From a checkpoint of a small transformer trained on Wikipedia.
Architecture: RMSNorm before each block, rotary positions, no biases in attention or MLP, untied embeddings.
Training: 121M tokens, 6959 steps.
Each number is 500 + 25 x the weight over its row's rms, rounded and kept within 0 to 999. Layers, rows and columns count from 0. Numbers have three digits each. The size before them is the row's rms in percent of the matrix's.

# layer 4 attention key, 96x96, rms 0.0863, rows 0-67, columns 0-95
089:530503499478507428481480529492512484527480530514489492494482468492514485501484515490515483499497517508507537508494519519460553479497473495564482481520464493499504512496506521487534516490516540455508492530546574536499462521511556546523495485509487499525517504481531492467524477501466469502
107:539504477464458495469501502479503522500502496520491491508460492487502521505539537519456506548495477514494510485536539523516536500451445487531489488478468495473548463484482515494464475497515486488474497453474490521498462543442519485506509503471513537497510554490506487535505531490518523511
078:521494481493443515477507486510468516489502495540485483489439489462511510535550500516473516539491478527507511487521541531502510479475442496515521502498484505452530461489478487490465479495518472486481503477495489505519463539455507486498490492457504558497517568489509521506503544497502523490
046:525495519474466509523495483474504500504486495498536476490477483430512509474526506531457480523484500516501475506555558525483518493499455478518545468490479488525543486498472467515497515475527479540478512486472521531503460472450510457502512490508479461482521554493509519516512536499502516489
117:518515546493459508513516499468486483506496513506530479480460498445509533518528498535483456510475516516489481522543558515462492491469474471518554459500477491484543480480511467482499532473516470519518513492484508494519446492446499471498508467488464506494512537521507526526522530506483524516
113:525512500487442510492506479487481516490490499523501489478437480455504507527557498511467497539474487526510493496530563526495509502485436486511521498503475491466554470489479479495476481493516471486480505471484494503527470524445507478494508497469498543486520566496518506512496542502503524490
203:480497515510551492516484514518517485514514487474505515515566513520510494461451493479538506454528502471508501499477461473481479499532562519482495500517519512533453532510518502521522526518491524517524503542510511494482525461563503515506502507536523463511487433503493491466506459503510486514
262:514510501498434509486510495485487510497490502500492471491443492446506516518548507521467495528475494517494509497543566525496505489477442487514540490493487499465557482495493482490476497487513469486492495486489501504511457515435496482485497493458489533494517571486507520521514551505494520497
091:473516472500483492487516508442415508502553510489522547502518521504492506517483528496518481491495485517500494474536497483537522464527525454506475542510471461469528502477478496513456522510495488494538487503475490522491486447479505484537520502492520481488506487437453486508493461508489514506
079:520531468519545492496492512479519461479480508465537538488528462511481523505555416486481474537476461501492467519493492512510505483503510529516520502490495499482539501491506484473505514519556512485508524509453508515469490466540468506510543509519469491444507498505462503483496517528484500529
081:497542480506508485541501504499516476500449483496549529459461497548459487521539457487512486541457469514494490505489523498487463504502497504464509471498516522519453485503474530478505484483536501510440525534492484490522474534519486488515518488491447462512520494543507510462522490485488461506
076:535537500514477486503509484474426500509529477469483522541516518533534489527474508558488494502504480528502442478474513470495500493531520491507434509536482456497498474489501497503459485456513480505472496501511490508469496512488520487556489526506533533522493489454519500456493476505511476505
086:508490512506516502517524491485500453513510485502507499533530528503512505487457486540503509498531488496468525483497521518504535461499506515463468544491510513474501529493505520505440525479478506473483464478570520472504486525463479511542487486473443463520487513502447507451546461504473484481
086:483476513520489451520482493534498519474510490545474453451468490494517513519506550477477503460533553502501491534502500534484472528462478525499517513521527472488503475526517496491552520543470521462453509533520498505510476519506492523495492527517501483505480489532546531484528519468494476536
073:514520525541497498560509501484450489522471474467523479519510492504490508492513486473528483511485511452489527511516492466510469487500508452518532460523534542514467496477494505551495507493494504528526492481465501448528542494484516518516513529507487424512508474483477502514449498468519471517
083:525547509465501514460518501523529479525483531542457525482537493465538501455482510506528498499517471499480523512430499529468473496500519507475458524535506499483519496491480520536484450484535492542477494487459489483490517518522499537477503512530484517446501470509499467477491528500491471498
080:511510532484538526494485506468477515519513478500489518540506511491497478471481446498484511479483461476495555517523498495559503486495539463470498479494503496508512502445499475496441488477504470521553482519520510462501547480504534488477489504524461536488482493440487495478466489507535523480
086:525486500482496500505561528469526503501493495499537510476506491493509517461536471496532508515472479485474519506486486507463475534532484499484569528547488499464508512545489488467524493468474492520539498549451506494464473500479476528537556496509527492481459475520532470499515526505491514498
082:502460517467511509482488527516456502504541484483447466500508498504515508497477472447539562476509497519514529519515486454522514469525503504495518483481514520478528528492531490516521512536531533511552491504519566496511544504508520519497504498483462469508492497471491510552474464504535511525
088:491504472509470487533507491543483505471498500521564578472481501504462500521467469500484484441513488488532466480524506491501488458499518542451497500485517455531479480495509492508521550497515496489484478549502474481519518487468463503459505531499508542478502497486502508457522474498493500506
072:479515515544531485524490525549495481490485500541534500474521504529483502510464477462527477472515537457490509536511482472505475526462494545494511511497515525501484522513537524474544566534468537479513494534568488484525526513523478512479498488505494463535483478519478503515497486488489478512
083:484496529505517487514489535439455527520522499483459472480471515511472498479521491481533488469437497509488521519550499486550495489523518479516516491520501487488545510482544503481492534541493516499521487555501541501494445481526494490519514476518462483512464476448496491509472472483504515510
078:480507480523538475508521492501519489493543412514512504509491551502519498510480500491543535511510476499484492515521522487536484476477528503465484482493501480475512541522486534512542484519479483460448521471552517517497527515498485488482501485484501485544461497540500550530485468478534488486
078:541492508501487465497494489453511520532410501508449466505482521465540476490479508542515491462477509483506519515473493528442469537510502507517560521533507498453484473503501520519487495509517522527491500506501509519502503543515511522490520484534507486547515503484524521501466480472470507517
071:522515534555519500575504503533513517488504492526534453471545492508496514505454465511490478501528553495489462509520505465541471515469510509512491507528517525527487502522507490490508528516449518470533490520570496468521525491509488489473497485517493504520445505505492483511504533479473491503
083:498482506524485529464500471511454462511518485471538514541513538485481516497536504474498542491539479468496505435465508520502482480483513514485527526489503451508524494519487516526491482522496506488463468506486499454545516534506513537532484487471492478498467510485477450500568464512505507503
085:489541506528507511501489494504480514496560500522537467477504494505486504506477488517454484505516482503490483500532542561550537500440517485501440518536510465521519496492502499507463487491480492461512495527522472495504483503517491479482486467514437522490482484463467489467535511488440490499
084:491520461472510502520441518523487488480568490523467496497533504545513478513492501492518526500558468514525494488514500509516509459523518536507467556481499468525514479492492512507526481551536509499494510494532499481531527508513523514503461530483482501511517491443466532448479466479491486504
086:560545520549502518515468496475521485498443461525485502512526492480506499479458427513515483515461480487494503522504502488507494499498510534521540520514507534471499492460495515467454507503541553535522474542522505516488512509552486498487539495524479500509531504494495461509476483492493485494
072:499514527498537527488503515474445512488480460475486480517505478525476492447511475513539482502482485485490486485493513498494575507501512467504508497527489489513537484522537474452496509458469518474520485502519515486466490486436487462484483501517496499503486495440562499508444520489515506477
060:496513504473476521430487460521522507484507496509453521507507481494537503508470537470495532530494486520500515476485512534522493531505479505497522511508491456514508496469501491511465432443537494514533489495458490508476473503476526481482492547466528558482512527496537468503530522532496511484
074:487464494479518532437501477515494512504511550495454473510485525501471523477519500494487571469517529522508521514499471509474488489472499498522521442494538508490504506493530489532477481545506532492488507500473541507512513531474507509455511451496542479465457502504512491516535510523506525546
081:472494478531509533488492443501515499524457508494514504532498476469552510550540531518491446510490471534510537531485506468516484520495494467478533456502518556476464471511486506462444506484530490485486547517510475500499509485513522500505501503478501531533538521493495531526503497501523520473
094:480530498482491539504539486469493523475533515516551494521495483487528464454521463481528518507490509475491467512504495487476474476531500469473540516500469474531517519483502480477497480483477480506544473535492450446502517472515491504502506489524547514507482503489544502526464466474543538457
115:502474535474477544523494479495476495520503511544498489484474492499466510498514475515481480530507489499501477515508535515515492494474473472534493476499494542498522430500482474507518479496560442516496560466498535488540462471468517485473512470505447504484541540522486515497488524517482532493
128:516568485480492492480514472490465534489517496488517541517467492516501500473506515480546507498529478490527502453494487528495476494490466524521422521505484524452525507523482536510443493517527533511492471493503506497493454510469523510496487486472488490522510528482475556537511496474459497471
070:474499508505502490462469484492542477520454529563476501507504520509481453537512503466504459540467486484495507478475491524476463495523479510499480440446519525492486536510506494440500502459483502507517447486504484500520477551502472508510512489448503502514517517531518522505527516519506482489
114:464538476545524495476503515525484503499516536471470500499493490500501470519473548524537484508531513473479526487467467519520513498516514521465484520486519497492496522522523514452465501493474510461505446501550474476462548524541461504522482529487495549507492501446488470497532488500500462504
103:522478472452439476466516507505434518482495519522514457483476534458514472528517492488532519513512499523496511525514532518479504477521447507476531490506485518469535503503489489488502499491501497465506544523508505516521467536438489485508492478465509510542485556510492522527499522524470526484
109:505575517415494476478503476494510511515491473488500547531483506503492503452496469436549500514531493488537471492518468467503470470516527503534490501496507479488485498506492506488448502516513545537529471501513487517477472483509492521530519508497485471497508479496512541501492480478453505512
111:526502533483488496493492511510520479500506475519470531466506542513535484510517469512517506487554554500512450508493486544490555490507484534506511515540508492529501496462493528482486506498501512449531522509524520474485453499465524517482480496455521533519501549482493525542501451481489482550
113:500505497529512525536501495501501549478494525476501488474460464479450498461485535525484501461475453515485541491488498468501459489463500477488496483467504535470513546549512473496454463494493487554460491486517503509512549491506500480486488484518468475474503480504481466477527514499488511446
103:500534454493520461460467510548538495491527482502536498468511546504507464516503497534493512519506496480548505500474503506487484485486438526447493528493500494490525564478484489469478515477491511502503494504515510493479507524428490479527513471487507491488514508484473473535448532510493461521
117:470466496540512507520481524518527480520470498513457465505471498473459547531541492513480493533504484467486460529544519471503526485510499461485483467499491499516473484487508541502532517529482499504550518468500464496500526502550474515464516523544487511524496485512508432497479520505528490529
119:497533509500523490520539508475442478540496459540451512502545502540503532527534523489514496475586512535482503505498495503515553483519521497527493486530505479522493491483496497489475484519484478465436462484497490471496482481520524503469488537519500486518494495500533529485496478520515489534
122:509508527468494568536474489476528504489473514460462486501470508452490506477511483508492502519509508458495432529517510505486527448501536454521523480517491487511492492516510545453477493506493491513519523464544505463482524477531491549512516535490530522505519490490477512476524480489494482538
115:482540509467464455453495505502528501486489435475538469536515498500495514552483464469466494503466516495556497507485501514482491471499524501457494537483470499492505535493494492494495505522484522523535483495538529470483480502474487485514503481514481511504491503484544521525517508516450433540
120:501469529486500545469474503504549527525490457517540450541489547526475514532491504440462500494455497485510446537492518488520481485495472506478511510531497511494494504528490505477470486490500480529511500506532558481461513496508506512525528490495490535497518493515527478488532505506468459544
107:516460510487508497521500521508502521464515510485504476430525487470508463545497521552471532444490523525522540530454505545462547477488528479454501508487490504537523531497493497454488461485473491492500521503505525454518528498456517493500487469493496507513476512483484490500526496520495476520
108:500454472465502437457518499499480514489497463559505543490473507512540462545472489508494526458501496534500532508457467530494542508523503553507460500504510500516507518481482483507490492488475512473497493522461514502518475537449516459485480476489511498519489526506531541490516487489492478517
116:494440525492490509511526486485519512522492496506498464543473460489446527494472492477483503507444470491482514513518506463513491511494516492519447467472496521472487453521489490550518468474503478551544509517445474533522508500521492482494508510532454476492496485506527496460528525515509526479
095:494466435474499459469510508510467530479503503516496532513481508496527500571523503497528529526477460476500536487499471511526499510538479518462429516503487497477477497490478505507512528487475546496511487529468460532511470554475479485507505501504514472549477518499495525512465523507484497490
093:499497541547499548528508492476495480548504499495513481550506451530460519462482523471483473494475504513453480502529516473497501546471501487524501476501504530494514448514520501562515490513544473521489501488486505512518500470557521505457497501525455499461516502502535488488527493490512528482
118:487566481505538491497512490532476458548501515500504513471537506538523462451515520529560500498588489513525504466485507501497489488503446498557499506520518471496503521502494521485477487520531509487492476482511492461495489501495517518501499511478514503503504489517468507524476527489556518468
104:508541488468508466464494493502511513497507476536477565463508541523548472504533475497520515505546524480517481497499481528494544500520469552492481514527510493520506524471489504473466527502480510459488464516512491492472461512446514498507506496464543488518502539479497507526476479479463479545
124:467535473509501419471516518546489451538482450523508491518544466523495511542478510511476498471494492512518520472504503494461523517521478494470491517479498497497505531471503491522517524538483487496510476499521474472520500524496485462447487481541479507507460500484547484536480515509530466514
127:505522511475502495477526497495574536485508462524479511496490541511504528491518434463495499534465478544519509542513484465529471459503500547516509517485491494484486517498504448502491492474475507518485482510461503541481505487481470474546522515520474450489513510513503486476508514521467453491
128:486493502454461515462490489469476536489493466499498480586480537497544519534509479424502490532469509478495453504498482478517514494521515503484496512528485495511486482506508507474490525522481518498482486503520535510462485505513497544524513528478517526511504516497540536456533498502447490526
109:462504435518488438463500494524500517500503471512505487533483534518502499526512504480494504528460438488504518490498497448527460543529461520476485526488500497474473510508499470530492544506496501516459477511484479520511521538474479459487513487528523484485493474521536467490454536509507514470
094:474480455478496471461494486508495541454500529488498521498457522468512496527523468502525529558496474465520528508496469490538466477532509521514485507463501498490465500517465483493511514484477554503538486532470470537513483541471457497535524514489529482530509472520458508494482535506497497476
104:507440496461536464457487497528494458531490464553520489499548529505532474550505494501527511501523508493511495526487512531512550503543490494497496502523503451526478481467463504482519504479501485453525523515468512470481501505467531480522521488473517524513492488537522513484485516502536513547
122:497533533453507493539532522523497490521494466489457483477519450494482491500483503517502511446541512541524517511474501472460540439492522478502522488494507500492519538505505501461452436518469488530522489498530481455514499495505490507468494501519446489498466496466513491504524482520511468502
131:477593504462486438525527486527521484523499468480444515507501475491479506469531471499510511538511503475553498502524498440481504488523503480527488509467500507481495480499505539497486514531506520540568480497509460503516475496502476511484517517528486473490475485473506502515476512515507523509
112:532548490471500520520490483530526537514487476509482525497502553540494470459550522475521506504490480470519458516487503478523487510506476529509524528533512500486501493511500506462424524498523508532448454488525511490473516477468537495532532494475526482479543488488511494492488495475473532523
094:495460533498508454517435479526491497496532559550522503496475519506486469527495494493499513506549496516497513494517485497494475522476478519571500482525506540527475500497498535507521520456519482534514483480521484494501488486492514492501488487486465514529562500558469527522511496516449505482
085:487479491490491443489506515508489502522519494519492461476446454514479504494517508461512472517531524496515496529538502490481490507513471521520488473508513471509500489484511518485522511561502520510489509522539514501522470509470479510483464478463441587517508503532534526532488472485479556513
162:532502518495475499500493474480500488501515504526515493499473459476495503484509517515452471530504496501524462532517543509514510477472444489522497476497473498534548460480481519508478498462490488512459524447502492523534467487438499484467506459483456502512527580494492520520492526493483517482
091:478477502484513433514546483499475503497523467500479461490501464538495512520506509474535453498517505505514478482542484508526517514544491477534518484536488526523487488499518508488506545523539505460517535511486530497479494503482496486535459449549454481472499478533495466504471506476549491496